Part of a small language model's weights.
Size: width 192, 3 heads of 64, MLP 768 tanh GELU, vocabulary 2048, 5.83M parameters.
Each number is 128 + 32 x the weight over its row's rms, rounded and kept within 0 to 255. Layers, rows and columns count from 0. Numbers have three digits each. The size before them is the row's rms in percent of the matrix's.

# layer 6 MLP up, 768x192, rms 0.121, rows 290-434, columns 96-191
106:133123135103136100179164145141131090109101144154106147095119087081102063076149152090059144121112177157120123150163116126119132088151113158143128117115111130148072073119100157134154107137136150134197144204049125144087134173138124131132129137174124165070159087155158180137089168114119116129
104:080060107119122153149078124093089117102117084125183111118094123114162080059097163109110114124097115164087132132185167181148159171154111141161154108064144164101102132191115181168124145110140151112148142076138088164073140127126110143113150132087145114167133113108109138116126147129115167151
105:087075057153123070115186131119128104087124182151115140141107150147107096159073130130160099080138146141149107160133161099142116147091153134142137160159138160148186201132143175162105109122101178107126164119088136134102162141157137114148124175136154130117075123113137135092149200057145145162
093:167153077168118134099116148144097090138145113184131159148092137179101118123142076104139119198177052167125106131167098138144136153131155166140143071183084113122136175111165131108172086171149132116142100155164176095198106144115127138161112132096112137129129107097119151108129157125156115178
104:111114133098132200140137144135086102104151103181210150149072057161114139137150154120151093116122082130135168131083174118144194084101120101138112114148079107156065151201173153069121157158168177122149089143147136076129107143141156100151120102101092128128110122143176176127085095087113120106
092:125135119129067133137106170188081159105141119173193109094092144113127090094178110083054159135132164087154092217183152150111075068125070192108146134150107151115111150128123134037104145119118139109093149147091092210140178121107061122193131104138147118120118126109121106142111134094098134110
090:114125147132055135234150114070137084090149102142129149141089154123142100131144118173098080175157136182120133125137077120147116183150125101122169157132155117122154131149144078139112152107125106143131148137114127117091047104188133122129084114178104122148162102133114132148096083096139121117
100:084142121085161128139113146156178129125103146163113118104131131152142119127150112110097171127154167167138153099164158118107165081042223131178133098107114203094101134175093140124132122173140133078133175129126177136138106136067106077142091194172174080110098091059157091105207129105184164160
102:070084097170150097108090122092156150162105083128154108159126156105119134116169061131130164132175127143083087132175116129146098147110200156170082129131105084140125129113117116164117101046126121083147150114177091194104140084205114106150134161140104149118124140130125145126131132106122146110
099:148149096122106181140118139107159139109124118179127101095121162084150125138129068164121092177118187119124148163172170112147174058082101099086113159153133112160110050128106098159139126148141137111107091175081085104106088146170062215096167131135107138131099089165121180077105090110113117116
098:046079152122183120107103146143118135147198152087088151161182136166164151198110124151076083141158107129126084130135136082197194129185099103072083101167111113128148121092106119136176085134136133174200075154108093145110177118122143108134096079124171121142158130131098170141089143152086163159
096:146121086159122163114100132122141097107147097180067103116084136121123111121120080072128111131114099132082147100153097171148175150185150143092164156076170187132128129126138155114158075089127169088176133167093111167121133120193112040149112182139076119121084146105145184117044116151067117111
096:160118115178166129071134127136154110127152138130115153126148131106156043188131073154117077125110166120116135175145114153159088136114108111118146069160113144169143105150082134035154147135101191126089134166064136197094100142134049176163090102140119084128116126130124068080166148186147152099
105:156127079178171181118161124111137083148170185099169165151184137126110154172059159128082139109082143156094105155145164129112144074155170088120093159127121147159139050139160125080121171131097189120148167198123109109075117069152117098172160123186151172130178143120108112145177085151164169119
088:149123228128117094124128132156147076133143146137135129156131109138164173093143101166114138153168139137122140058150148127117111117068186091114135156114105138123111132146128115109148141166118094118095082105125090197072173185170095067099096140098138161157083118111176099068083138071204161152
108:091160092124088095105111068115126103108124088123156135155116077184189119144165100170128109162117182149122130089151144128133082187120127168170103130128122090124146099119090089095157145112151214128121128138157091126149121123140101139164144139172154158122122119101110190104108111084096142168
105:145159158117125121127107136108146082139174137066157116191139139099086225108125161085155116109118120071146092079158112099063119116153126144069097134079074103124134143150115103117088135092134099158141151145130139184109140130139089161084076103102114121127101140102151121088150161168179149175
083:208116134176120114080104179089143153027056143074105151159168097138104154104174113167095139112138111147096113128173154113117142084134129093108147165141139136125155132114149111088083173149198059128116108098119082164096119141137101149161091135097133103165193111108113124079143148141155132100
102:095097173097182087127157111128155167091211164137123081095118110157139171074117128166147098154155096106118105106125147048159162112196153144140157131143095111157193100082125127124167157158101126155128126161118165169122189181100118119132161110140093137107172100107130131115085113103188106100
101:198143171141126083125106186134137121120097109156141100111089078152146130098156113098115161080120137163120098197140179091114175164106072166113117075150075135112115152097120185156123109140127121096125200158161130148120174102112107126115107139122121045126116143122127107131154137147144109131
107:121088084112094093079147141193150041114115142093143123188144122157087064107147150121099092097099118125131147155164142131122150139150190153119124171107101155078130087087133081174103145158224167157171121124140124122117109120147133098127093136079123136153092101070130216112112056140112085137
095:093094154142165175141136140123127128035148162123137083137191140086128124071065128123108093167120160134098163155135229115113129101101179120113137161111165157146159160079109125135147156121145147107107150111091124123155155168189091186100198158101192135112165106135170086153133092196118129141
096:078075147136115083072098153129071091177094159187118072049077121112101091142112133108127120099148148135094112087166137138107147140134100186119140121145118103122139141155182163120094126143161077131130103097147068165102135176121094136118168073205124149088117126089123118140082126055126166128
100:120106081151127165087118160090118101124120081147147169069116133107132160164111143135193120142178154099082181134150172093086117093134153147123138152095092141148177124126141128112122120140098129147110103095089136119099199164140127087134171185147203139118108174124122081156130094052116155132
091:159116098181128123173128052198124112116158091114157109181142111145104223086140134152134107150104190132123155068105132162154140151112133115101103150166187100150132167109132130107106126140108098108070191131162087110172063140206182128113140061120184143080104110086075120135105152145130101169
094:176152126125078156172182146119181134140153125060192131125150148145144141154068098153124116094132085138149114182123129133135131144120095120084162148138137091168090131145139111122206103075118124108173103127156086179126151093117165059120167078108148142151130131177171068113097136123123187115
100:159107124139140091132121088173128123010209120119157173163106184156105088108152097091130126197136159066140123094123076125126160117146160113094117107118100086139135159135126122130143133172109068075144141156135128133089045097140091148074122130176070131125095122141178107106172134106114143133
099:143107136139117133140072071099101128180082140105095124078117154125104088074120110101104203159135168126139145148120095114142115158116120157108186122153099136149188145161150151086103119107144098151142136114158114148142174120131119099195214136109119135136096068080105179085129109147135124177
098:153174146115105115122191153150103104130121150091138142148042128134165127172139064147147162110095180161163089063151160040151148167150119167126102056112129076111149195113100127093143129189101134138164100181113156113034157122085119084138125135189136101142163129070113114139117133181090138144
094:118140153166088137106084138118135131152121121121161138142099109118101103181105113191142099115073118171077107084201111140169140117092137151144156129134127065153130108210113104110088186155111146209073137158114128164177075120143092118118121122179184140095099118162150109141116167117163157055
093:151106135128140162098139119114116124153172040083053135108107124106107100145180123142068149172085106149117148106149126146141178145098105131095155145165173116153134149116211152142132167074169122152041133143102136125090107099145188140101131098121122155145121132155172091140124131136143191173
094:081161147153156116156081090147179129093094104140139122098109145149139060112221178112162117121192155135128137103127095089124163047134112090087123150161144112092153140150140158071111144156125187208162104118085118148114102156121137096078117115203121130112136096112152196106122106156106134110
106:158162152163143118133130156093082122119195111110121145166107206130166105121129156170127167118115093138113199123160196140042121189166086140132080099154087187087155097157172166165123137093178098153087156076145160117177116158182150117064084149171147084135107121112127113122110099139112130160
100:131137116160071113162145056055074098218150154105153129129157156091142088139190135094087128153078110133126156131104144131117125133125123151096096131175131163130108152124049152111171130131139136070149120150069174108119108180095202165096111120175147157162138147110167126129060161056057137083
101:134121151127135100054114115161181111116121133087100109116136111141137093086126115165105145235061129183084146123167109179180155134092087107119093127143083131159204141130149113121076170155176124087100095124166152097073115123118152102105143108084139135079191123154054134183142115196121142157
102:165123093147160106121131069143081147153154138116127164128154123099157152173118130117188118106080127112134100131060160182106107108099108099130124150092131120143103060102156094103147158113126125132114194146089138116105168105128100137099212145153154081082155120076174138181131094113137151132
107:064122144099131145167118156111110149097134094141157152187124157108131179091185130176153112091099142155146069103175134152170094108162141163077098120149146105149099124100097097095133141122104105152075072141210195136125103135126089092142070132081199126107119117118000123081103119124148112134
090:101154136125114117089086074129154099092120175128174142126154107080135121111105110141105143097160129136135108189089089131143131124148112136179151106128107089147086161193166171087141082146142110140137134121101210161093148180117153093118140135115195146186121166137080133127064156184113164070
116:115101093139140116159182162130146096105112122126146152130137114049124152121084134057173123159187232104095133122096184079129157146100156118118109136118096168173184086154136103148121069110115103143119143122081172202103136157199096147157160168143168132124102136115125139184162201126105119100
093:092147112096165112118117166160080103085090113127119138115145148142159160131070134073127083113082153143099175132124153159056121157127157214153130123113079047119086121121129176118075122108156150070136129148133095108103128110077123133150106136193126180107063117136120106135141130157174124154
098:106114120106101103161151118101138092147103103095135120152129109121108107140094134128128068121147224167146168099067163120085159108081116080135128148103166147111138148161112131153165109134103092100219113155124127134183136097078097066114138128170143082104141133121122096161042129190127130099
092:092167114123145078128086157139147122150138138066141077111172140154092161129125132105156149094183094149154085089096198125148079109133132157121137105126081138169151117125118113081092162127142101164104112072175089126101149147137139154138091158129108114174140125078147061138079089189154084096
116:069078050106080099126101130109160119162104138103153100149145083144103105118202128088136118162079152134138118119108176152190099099140168145152121112131133179100107124164134155100103154094065136110190155196175090127127106035130138094141123141194082097100073115179108163163106071114153108140
090:122088075134154134096070130113174146130137133200093130121156224161128126126150139107116107114116171163134130208120156167106096127163156168068097110174144148102136114110063159132114115092168164121099121116167100087121140068145130145125127187095175124076143118096193155148149077166168162097
092:085094157139123079149160115125135101109112169127137119081115182129125125115141107146111131110135191148151107168110141132134127090071095112130097117094097111108132099110143159135100096120088147139095075187122172147107182128097178169131114138170104099105134156122159165068119135114160150102
102:112170125084172111091120187160138111083097131103093192123113116122148137088134100165216107150166115127148095143078130091201128153152152107128141152108116142193095136137174141121141097180115122127175235168138132121156083112075061130063130088154124100126160151136142167143135046133156111114
089:119144161115104164099122145113123107184143097118170136124101063124174097155148181137091141147142138185161156151106149143118164127125112108139133164172094113171067078082145155110098125150158157140160152161111153146157111142100103181141123110115128114149080139152099144104139099160144140182
109:069110086078123109118144073158153126147139159171131150107162200165134104063136142095170108131146153157133078095197171114181097117128170123132125136106162174171098124180184168133093099150104167127131114131146136086120126083156115063072071119092120130088141162076123101071101112127074158136
094:080106108098144094101088169124051131153098162144097141154111137097044058158123184158134122101109117186153125123124087157184116129101143129121099153136175117221149164115140057091065163144144121147136116103099161208123137152109196136147130128122086174143142097134086138140106175111103150140
099:097116105112162101115101093048105112138134130116122194187129175151107121155135121110172142119139134127096084118099189123135181151045137091120064114156085136147139130144144152154122120086144130081112129173100124103097097111117161139135077108138157092157106140138164169131103165146072095128
104:123136060136107120134070105148200100109104132112128126156092154158157106133085096208149156102099080135149096157169166165151127096163117149050146141117135158089151180132183161132048153153126111101130082063163144142150072128149117097210126134117077095133106129134107068105149177145143139118
094:089117164184166064126136099147076102103153181082132117127049126104145133092175171161191092131066114125142114133183105160119127134174074158168132134115084140126149146162162108078129101133145133170139165135150151067127114089127181181157176129075167070147153063149104132112075129124165129120
090:125122139125121157102116177144099099091105175105116155104112143123166089118201122094182100113157119183118144206096161173099107079133071162108120049156107119098095115137107145103158109110119180150091094176087098153143124143137146135108105131129183153103161079113136156062153120163165085080
105:112147135089142124100128098133170110123134105129116103116161133065039140095098129119103140159074122123091169132148157139174160136054148117153146143178138086127161161127098096186178122159139154109149169060079162081033202118116120191121088125100133143112088089166097160103130164110101136159
096:136121137139122134162136111121120103129107072154097075103122169157193106186147157142104098193138142118152053149143155128109156158114125146075154133074072130162102089105127090144170088060110178107120158137146059181116144171172124146113057146111103100120105156151144142107155159133143187087
097:108132130139154162101068099082128132213104120141095097161083136128088107130140131150152145112114190111132186124096136172134120142195150158137098129130209130132166179105181125193114080106142099147187114090088141140153090176089187141154115126129105082140114128084129146135058128189080105121
094:144182102165110148127136122146134078110184167086090149138119088164091160124155141135102115141159138162146191148119119120093111129097165101069108133157080107059162166154085160135124098150196098087127133115074089111110124178127122129125104102113129113110109118094110110135163165134098150169
097:141133204156099113100061197143110128156113095119108153129133084114147139199144133150075122117201107128160038094131119120133130098064152048095099117149209141162119122102136104101142100146127101189132147148181095103092135167115165093132118123160125160171117131148142122137145104111150136093
089:089122142103105129118164193114112183161113141073153113067124144148136131126131129131122086140147111126138182145096171092118091176084164112149106192156154094170169105115123139136109158100120092151169148099119121174088197196129102067059090158169093123090125111141166154134180113154190141103
101:108067102147148170135121119115114128138167129137115164165158203166186109198158140153129115115143162135092109065082187101097142188160121087115060104141103172148142100124113063140135141123168150122111071149117091183129107086142111150144136106111099146157149090116130213115124085146092117104
086:110111090104183144123071073171136142080136146162109183165114156161075130147157133130146123119060158094182119119093065161137145105113093131175171140134134117102090122145085113156174121153145160165168127122127123149052095076134080185148147186131176132140146149076116068090110181041128134114
089:195099102039150074144110144147111100129149132165152136194083138122116189143173076119042134140150125123131097166100097124121148097109133107129109121163125127137165090095171126127088044102119107120163156121167203228109192155162131112188154120129039092163138080145100098118130184135076102094
094:117170116131091152132121076116103087115169090137162112158085120101098131159138129147132106139126133123151136104136101131128105090128093143088150155124118167191137152111147127124053173094124138126226153076123145161165115115135148097123133141157134107128110163128138151170111123171224104121
105:147165127139138145126088155077164102142081115087094149127095174097138138105020117145093132109183161125091162182131107154121134162183142077161146125120194097165126142113119132120098114154100134104155188142135097147099161133123143108147139072109138113092123141160117069068155130158113087127
102:085104109066136129135126081144105097144102143129136108099084127114073155114113100146151149120084154130126095117172129053127103172164122120114137113149158118117047133098091136133112162143147067160121135168149131146136161091093145061129173105092177096102181079088152163154168108175170105099
108:152087150129070180126173168149180113155088097189069139137121157150109115123116147128191117116119175149108061086124187097150162163133127141156053145132125099119104077204154116124145098175091144129127116134127135139096131083067111167170147167115108154113120169188194138108182137148100162131
097:131126165157130106145102146105140122145071093086118201131085088183097114131185129092109187123127093187042188075082151086116108137112161146154130061085104113135061105169075097173116141158127103116065090114132110134120139147129135134134113133133102148142087173098147081143142118093151120108
088:155135121066155140119125101123171144113092104185139162094069149094160136111206190142135136146100065173145115139098151190083151180074101138131147177182114127120147104143166110096085148146131060148132148100124135116110147168113065178115137120087148106129104130141094148143108064171123185138
105:123138185084094120162134106147117104103170079120160132117129108139121131096103099144150165143165120199120115164051060116144079136190075102154102167143138079140119184170061144107051148157142130114095160104141154198114182138115110088145137158057108117140128110124118088121158138118160131139
106:113111191078118142113144169104144106139119114106143080118073161147222183124133166147120116109172099173144134104197078130110138130106040133140173097116096150192155163128153102094156126127129115181144113130108094089174142106129160138156127105117115092115164103113160126124069140147143136086
104:126143122104144160094105167116118119156146115088161116091130139121192164124079124123137161117137143157108166153119157174069122169094084102139063124225193107172128179100114182164117126116170132154159076132127153131126116080148118140145086126167107081091122082120181065120138115126179062092
100:136122107131178129160115143080110141157106138170095129169145134096208175172114110110092143121091136155172116088147153137084154192134141178115055120181144110167145138118110115103120110109079168086195083102158159126101106206165154081158193174123102118076098176133125118093144144115156061097
092:116170109178117121163156098128068074153163147128139142154096121166120166145050139084088158111155133140073106152092120136124096146157150098077124181130098109170171103088165039124066146121150115070129153115138112118093145141143134127120143129143121074148128078115126158136062055107190067038
095:161108110186093167144083166148205110158143196146116135133166093122116098171133036120142085090057147087141127114104120126126109123123106103103176180164150115139077125138101141095161138141128155120196130109089150124134135083181101160180128144187113083165153117097079139115080089086175102127
109:117107102075127157151138187103146111079158161147102155140152156116126182091123111131120152189131128144103122117144120137120103127144125121150116138198109121141119168153175022069111146103099060125096147150121126114137147064076201137110183104137163128097169154147157055077106136153082104144
091:136114144112113161096147127128135131126073155200055171041149137153085105121117133155096144085157101104064137068140128134130133112139130152159082186113190161170154141119167085086135144161129120110147151170127145124164133181119146122095158119084141113139174152081134164153170159148105145146
102:097098159098144101166146081099143072158126184169174100187087146140196095086116173081142167070140142093094123074132123126159154092073139100102075116195137102136130114140137135157150067094113120111066168148123073088138132085134095114101091091129138173061130158134101136143122060124118137134
106:067161109140104138152144153103135147112158064142218168112126145119134163183105087132099131104130092135107133079156135168119043134132145114130107121138132136154161159105166142144149189134184095199140116166134121072119102135158114151084144080148153075149100076121076159082173167147115105091
089:153093110042140126096152077159127136083157112058113104100144107129140136138124088092137126112186148106106176112103154123174131102113143121151093141138145089117174188095186113101168163118089140124139165134110189171095132088177110134158146185117140144131139180168120119136083110088108116148
097:137111210151141117108096124157192090127148153161166163174111198186059164093165057123161112123093193176195111095147107144167162105153138121079135154169091130151112140097145151169105148140115136091141114118104095101111098182087141088101136134135098108130053104163136125132162198163105123107
091:114169127152083167138132183113154081150057126154114058115127128122131148100077141098094120122118108195149152149182093098145134198114175132108145160165151100136120106107124147115114118143119109098097160147118143170085153075080138096125088110137136137068111133110151120114128083087157121138
095:110145128154159132090106139123091130134147100088089109122149147189183109088120137114127088161133165170054167225086182111104145116106145105163070091139180185188065074117082208134088140130150155123116171100125116147168140091172102090134102148098105128118137175152170156112158173106125108120
114:141134090152102070104137170103158114152100103100072117149165112154137077154164169094144160131151084146121100082142172121125176120101154165106081159112183117094135134117171139105076149069104059091134144164193091063125158131101165094118179095120129131078114135141137156202110114132091140094
108:151079105200152109144090123151046089111177166121104185165087171097075083091075127163185105191123155192136113146122149157139127134072066121090157103162142133122119129146136189145135173129140169148124130163078154133124096181103154145117119110148131141138148139139116115163129143040083099122
093:144191065102192078152138120108124101096139120142114145123080180061107177051135051105076153195098137131109090186122085149126135110137135160141051171115137135139162118133117129160208173142086106103105152144116100144051107135122122100051102079137104148102101106161084176116084104184110169133
115:138079156145140127160130128148065155174135149135094111126145103068097078081166057146139157128173135125121129105205105143120122146139168103100104135112204166152125139158153090165104095193229154114103089128128148157124154123091119088132034072176104144175118122129110144110125088077063127128
106:141153148078067142145118062160095117130130123111133149132152126074175077167163122119110140145150171076139153092116204130136059154162181135178104150180096131112110172167147096104105181161145122145093186103148114101141049153167160055139116122100148099112121095113112129105124134082160103122
100:149148103106112109155087056167112122061118096121179159084127096131130070096105123112128150110156150141149171069171128107177151157149100125138099152127154129143155139091150161111107099132124144142129157161117144116107083064138114087177150071175118162144153103091139081115135128107157118145
101:156092106138122164189099167197066107149060141093140130090103106151107154073129141155152168135183145156103074123065148113121167139132104136098151143174093110158126160090141105123097160164119067119082111109069123107159149140151097111098186092132098126082138167138161112129174077122235116135
102:083133100153125121123146175116106111086105093142098173103171149154112160153108156163157159114070076206123097135143061114127085137169107119149098133095118129134084173090081147090160137122094200145128088193081105148160101155130125131103135132154184152150157123123167132114156141156138133047
098:107055128112160089169155121106137159083089173179129142122187124146110105151104132140093177059112151114070087124130144066135072095099137159131139162098127107130077101140133142135122080174074105114105197117121193103096146188159148088171131095120130160109140076076115164133084200096129186125
092:118112073124088107149073089086124045131173139152135170106094106123119081166178122158140178152102059189145065148121190105145084130141130076110063102141173153099179126177140118119072167076042156107149144123140056076174142143127157106137131108119125136083099131112161078087142120098110117160
115:154189068125165094064033072104081180125114095167149126083156156153151190115110146114126143110126168153106104191071158151125099119085088119118086102174145130167127150157133126116125111155140158139116121146089096101162100126124149109168068158190114139144134087103118124102144137094090180121
098:112118093173144165113095118179121123065127088188193133181143137136115143111097109075122128187123129174137190091161181091089103076168123098091118056117147138125176138102098209115136118131107175178124137098164155114125169176138109140149089134177139115136145140120168140094140104116127135118
099:137141129192156117123162099128161101127137155128120119096137104131095126107148086120095103139072120135126073150140141171126126114126136129157101129090141133137124107176181109143079108086178155091119067156153119114099095130191069204125054097104098153141145070140123117114102198179128091135
098:078097137188159175083065201160113108088156138150137125104205157150114170098131136073154135091088099163105163105149099139084161101112142098125139183167167178101086146108157061110093142085172128190130124137136084108086156146134132098105110177115139091135084137126172149119139167211107124116
091:174136186116127164141135159140144110135138122133110106122074110181100146153153107127139156147125136141090152074073137084118131141144140113125068163110125118159111191112077136137117147139158169118151094087145131154132161124047140168131116127166145050137158148131127114116111157178162134050
108:157119126147159098133116069114048158079144158106116129124152132135048117163094122132140115143115088160078093100118126131142086103135114152095110148152146149135150162110151153093125149095143146130138082174134096083131110184090162157150197095123136061149119196055126175045103140133083115087
090:075101113078137115120138098186111140118168122122082078106098111136118093094154121158094100137076095176121102149142092127080210146150165086140120108047178130171145118143113142124153098159169107133128147120091132074097142121137092140140098137120119092122121092178112171103077159126120172128
099:180157082041142131207104122182190137068075131141120143119169079179032172102165112184066158070115150155099097102119118179115120104120135133107063138189058099072146136140110096168153063126103111145137112150123132131170105113161084064097148117173112086134120114139139132079115064126081107160
109:150116168105166157142064136128139118143142149126138099049127126105080097110126127158206111171101094177140082161185144114115094154196155128116163122125112083161183084127096127140168104125142162099145127132142123172183152191067167157093106147148116094108132073087109109109215163140145168108
108:108161170129142120144151167145113115161088094136179195163137150143133179132125099132249085075084198105075072103151199142071125081106130154156142149102162190143085055138122140169100107067166132196172124157050115100115104093086198157096109144117118117116117111147153099182131129130119101121
102:152160058065066179108114079106111093140190083096199131180141158113150104101164093089150104088091143129160128177179140092096172099135116061053093139165128106095101120157150099127057142120069115113113151095127148150107071117115123142071129125200146164125102165132088177145124165145131175097
103:104137121211137109133178127175078153121167108132157132023144112091146087162167175113156172121178155154140120128155146081149164120137129140119140228191137102072107105090130139136113085131182080135153172170086134090098127090123110123134108145134169149124113134095162124180101179110148114142
102:178195103073171128144123172159112119127139106138135138110117098101178094169099162167088127086095131099102105141147146075129077116123130134124071181168153140094124143114146163096156197082124088090196131119129163147171138178142154141100173139171185178110085162121137105142123141142045119102
107:126109133106125149072124129128108120121173108103154169140136102117142092119132129153118111090137106113112087208114123160166129125142101170128108172163159142140119124162114121084201181181149111109135076137157082039110138158146077077096100079140150091152133117161081086183093112076124152116
097:133128128126111145107111159063130145098197077073164130123128151120116110107129119124092133115095127128134130129111182144136120116149125098181080197132168096097178160120098140089109153093155124099127174127116107092143117207166158136071105095092103162145111097153138071109117163061102174130
106:158148125124128143170093139177119115068147115091148144096081135112124109100131121162125074137117123168120142136215086052114168155213138121134151106164088076178112130137102117179158115177141140104105119163167156127102090186119170112132221135102131129162124129140154140159101145118140139106
101:107122084139038134154125112136137100124148078122090133119041152200112146158158156131159144089088149133141044138115086141134093104116145108126134145141110096202108138123129107126129148076102134101094097108122084144108084142186100106115162178123118112143133149163119132135134144185184179113
096:166155148175143069077150105111156088094150100162099189146158128125085108158149183098111153132111150138143108156094118179105084139135139093135056079105089106155136158117135149097189157152131170121150228110107207107127132146107117121111148116190144101127111171112167107068130136125151120136
095:093144080058151100101120148096145130107133155093157111127116136086136084144110176145142056085115124145145168109152158101152113150150133131106121116133176124171064117102133104181095172101169156189109140126154094141058136149059086161127093116172172093162149109099141127100155136099095121135
105:151120131112153139064084117089105099135198168120122117119116100129158158149118149103105133185113116158141156217037140151102149142078114199143117127132152170094134120111129152150123151127159150170083099139108093152105131130107085117130107115144113081063123162139144066166147109133123116085
101:144112109112045090087131121154128051118130041192165122076127139128177123135131117117079144127127096123116152144173107131110188134052063167159167145134177180169134143099152154133144105136151148094146060137168134135115156096120133120138112091158103075133126161127138103147111133101163137192
103:112152144180097123133133093089090128077138132113169098160137090126117133153148071139144125099120123159142131143152114116120115167102161097085131107111133090185079102091071136129167153114134109153116099154125098125120090123144140096138066078205196077132131121083069161115158121114100160144
104:087115139113127181187131111089171105143121077128141177128066118107129134153110166109151138155138131085067132128158082154103090037173065164062152114159070127096130132154148159179159104132189158112191110130138143134119143138135142120079101123131082133126160162178164143135070153118130124103
102:096137106186098156160089140176152099184157106111150119145143092105142251073083126129087114141120123121187095131114117117104158138157144114181127154135110192140111091136117161065119136138132087164160065150138120134069113168101095106096137091113165144121196196100105163134128159091178091115
113:041161095112167127102049134136159098105170123152068099174127150118136124100110135168149114157140118171168162144133102113071092074099121111165100133170156112112138121103111182085143102134105094121169163131164116093155118093178145183079168060088112087111080120095085128140119102105119056088
086:196166155104143105125137097136088048135126114111086093113095108126068146102076133138090117108076166149072128140112178141136107127112158120135158116214120132115091133176182114159143157179112109172160153122164019186174091126091106185128115148147117172159113177083121095110110172142137112132
103:102101109086136137076112117198176133100138159055145055176124087095182133132150117099087051049117135176150143143135143130147142160191197117114148165133119161137101159135112148184147148173166128141141171142089154121094097149181180089077105138111139136140091131158125076188135126145105098098
093:136148129122094187123152118140150154140138063112162115137110152128111097088118131165139165130155094128118095054124104138170157077150123132137082136167106124103108173126105221116143126141060073119106163146146114130183134075085078100099137158163149118140138132120103084150110186179061127113
099:154152098149145110118116056086152109125166137123200117153146142149100166099115067107074146110066115186130126122127077090100127166170135117149056096125153157136132112169127166122107090154136151120094109112209130136184168129143164083123147118120148090141173152103174147067159116122152112110
101:111146078104171148096125104175198135095123105186179132125059168144150065097163158141158148112108118159202149140146060165164100159140091160157184144187146085137173091122155148111082140143211178095124213182118090161104138094145052109142187105108091157143148104136144146121103128117145124124
090:183105072086113098134092125080171137168089126149139069116121207174084132169119111112122122108111127122099116141128153158108122192101111140138099109069095190184166182159113152150133154072117146136163146136134084116121167131144115091099199166143166175108127144098139136137090134099208133134
108:132161115128099104154131110111098091188092193144157120174062124098132147102133126133147127117067128084116093148088117072085103138131165178084119104188136146159112096138140154207086101140149156132118172116053161117169130081105151085182108139186121191136131122177161179090082125126169159171
097:144109180167126175122111110128091118086135098156127174136177110156115105134099135091167117121104104155142130087137162086131096165135099111202075113177161122213106122116097116143106140158112145099141166087135103113140142143046085117162161212088166133145156182151176178122125096161139065149
109:109170146178155151086107103160114095123151180194113162142139128152086106154121170115143180120072125159145153169116105098159149105102140121169149129075144115115183174162094116079125111085121173108149072135092138089141133106071104153152113126098157141119109178105122051084171110073170169136
086:091098083127100131053130134152087144151121158127210115121086142112110131120128182110119106165131107158120110074100160095099069129163120152200104138126151112117095144134113111138119129037165146109160151080155119105121098149114156152111128193109100136128113135112126105183068113135131145137
106:122112073114101140082118109131099112091116109134152095182075132066108137122121154121208145132114130065090141122159142100154074192098137168119127146086093167097103167126160095124136151122140151130153094151190096163095105109136103155179116087169081092102114097137138052078100130195087131162
099:160157109133103077093147179072092099116085151133126094130130136113089129069115182127129123169091119140123147148088139129117067150137071082151079173125116151032140165151133116091103161162137172054113144182202189142130157084159147156146118072136128102160190123060152146162120112150134147072
093:087134124058077137103100108118098138123122109132084069120184163122164142157125122101144134155081096143082129148140171126097075208030164128147087124101136151137098121183096110083133104098102154139158126147158073101174124122073107172158144123167133096122122128108142157112128119090146174133
100:161107076080153104097154092163142046160094143153131138097110071136109110136120157101163163210087150117105119181038147183065122124114092115123147125118079135141164180188137125154135151139129133131106169194106135162132097147132161117102169131127127128102174128161141125141139126122160123132
111:087090107132105072094123116125141112116174136151115104134158143106098137172141111051150137148163143161174125103124104155110133163161167163150097178129174166105167137092191125119162140092100037142100145175123176038053116138113176176122136124091137110187118113064150111149151128139133136092
100:134106196074083133098109095152132105138153123107132076154156152148132083192109163107167125174110130158129125103147118126125130101121111207188128133138112152090111117100180207111082094070101159116161115139192145075145167180090194079164119160147127121161167147094099165143128087110140172131
104:136137163150150156104114172119105045190087084076206148109140163128138135163138122148129094148192091136121107168125100146078197167141090163104147147157120135124089111173103140103158121079151076120094160174062156121127129120171091149095107101118150108108088098143152102100114167116138139092
099:104171127145143056148150120129139135142152163116165096143162127124092114165137180163133124119134123202161159101115144127165112106130120117179087173128110140151121101148090083149194071084178165109096179071151118159160145127107169113114113124165156134107176134071112132111166110166137179089
105:125114115077105123146127139162135085093091093116062110095105125102121067167151117136077141137135179099170143075157120165168102100166130175115161143196145155100155118116135126099141095087180163082156146168086109134125153094105154130091118122096165075088124095097206174142062094101116168139
096:146170154095158149119133143089134091135155096160133148110117098087098120045110105066143113140169128167168159105081105076104152130200201166135126117091118175090118143138141122114161133125160086148165138123081133140107156126168173124091106103110053114108194145105183138168113099147088154164
089:121123157054113118159082182152083123124132118181177138139065100162153100114154141129141130139144136079151071129174114085085098087097092187164162157143115178147074144131130097163175132180138138148119102144156113186097117193165128175164149145159128077145103104154172129117130090101158131094
093:129058133140150146156072131124103099144158084108065167148157158130119149150078162113165090064173135154126127141053072131092148107065145122155122168115129149105140160138148091119102143172095136121127186100130172157114123153136154092144144135105158139124074163153101126117117116066195125156
091:140139131140153158175063123142133089086121143117149101088089090198117153121067138119119140092161151141095113141154077157100097181082181162086157172085096118139107140145157172172087090158132085158193133122156090141143137156138109104114155177157136175160069134141129145136084181106168131094
126:127150150134137096140147093178089100158126104188120171080103157112108127066177107168135160104136113132158063119171132118123211197138117135172141181147134153115129147134105127130115105140118114165135155146132099118042058133116209094133106106105167117140074114103079079133152129165100130180
093:102188085163122102099064114168158089117147090098094091187134094102111157101096152199151177119153119145137170165164137074133111157123151093098136138098139136164125099104152131108092147090148171088125106130125143115102143142129108121117123110134151107141115124126165141039153159147175177086
097:092141055131091197131096154123131076170148119083205097211117105136139161083167114103097116120128172139133139066090148164134181080185169110147141106119096104134128074149114155155072133100143137112088122145167151176142131120165088154138147106118125165171104200095138130149114137133122088153
095:192105158176172145082113149127097071127155113110115146114181147088131197099175152130113131108121092131128114109112099132188176113083091124073163163117117199148078144090139122127163119171131179160135079153134130150131110218126092131128177143112114127133131103130142161069127130052133147080
092:094116197205131142142061123144125096100171131117119101189115148133125148200078158109103083154155151165089109088176168141119176099174137084145138130177148104166110106138140042165155137103129145110118107134143142135146126141124109107122173067130118057109110179138123048160075111142096163058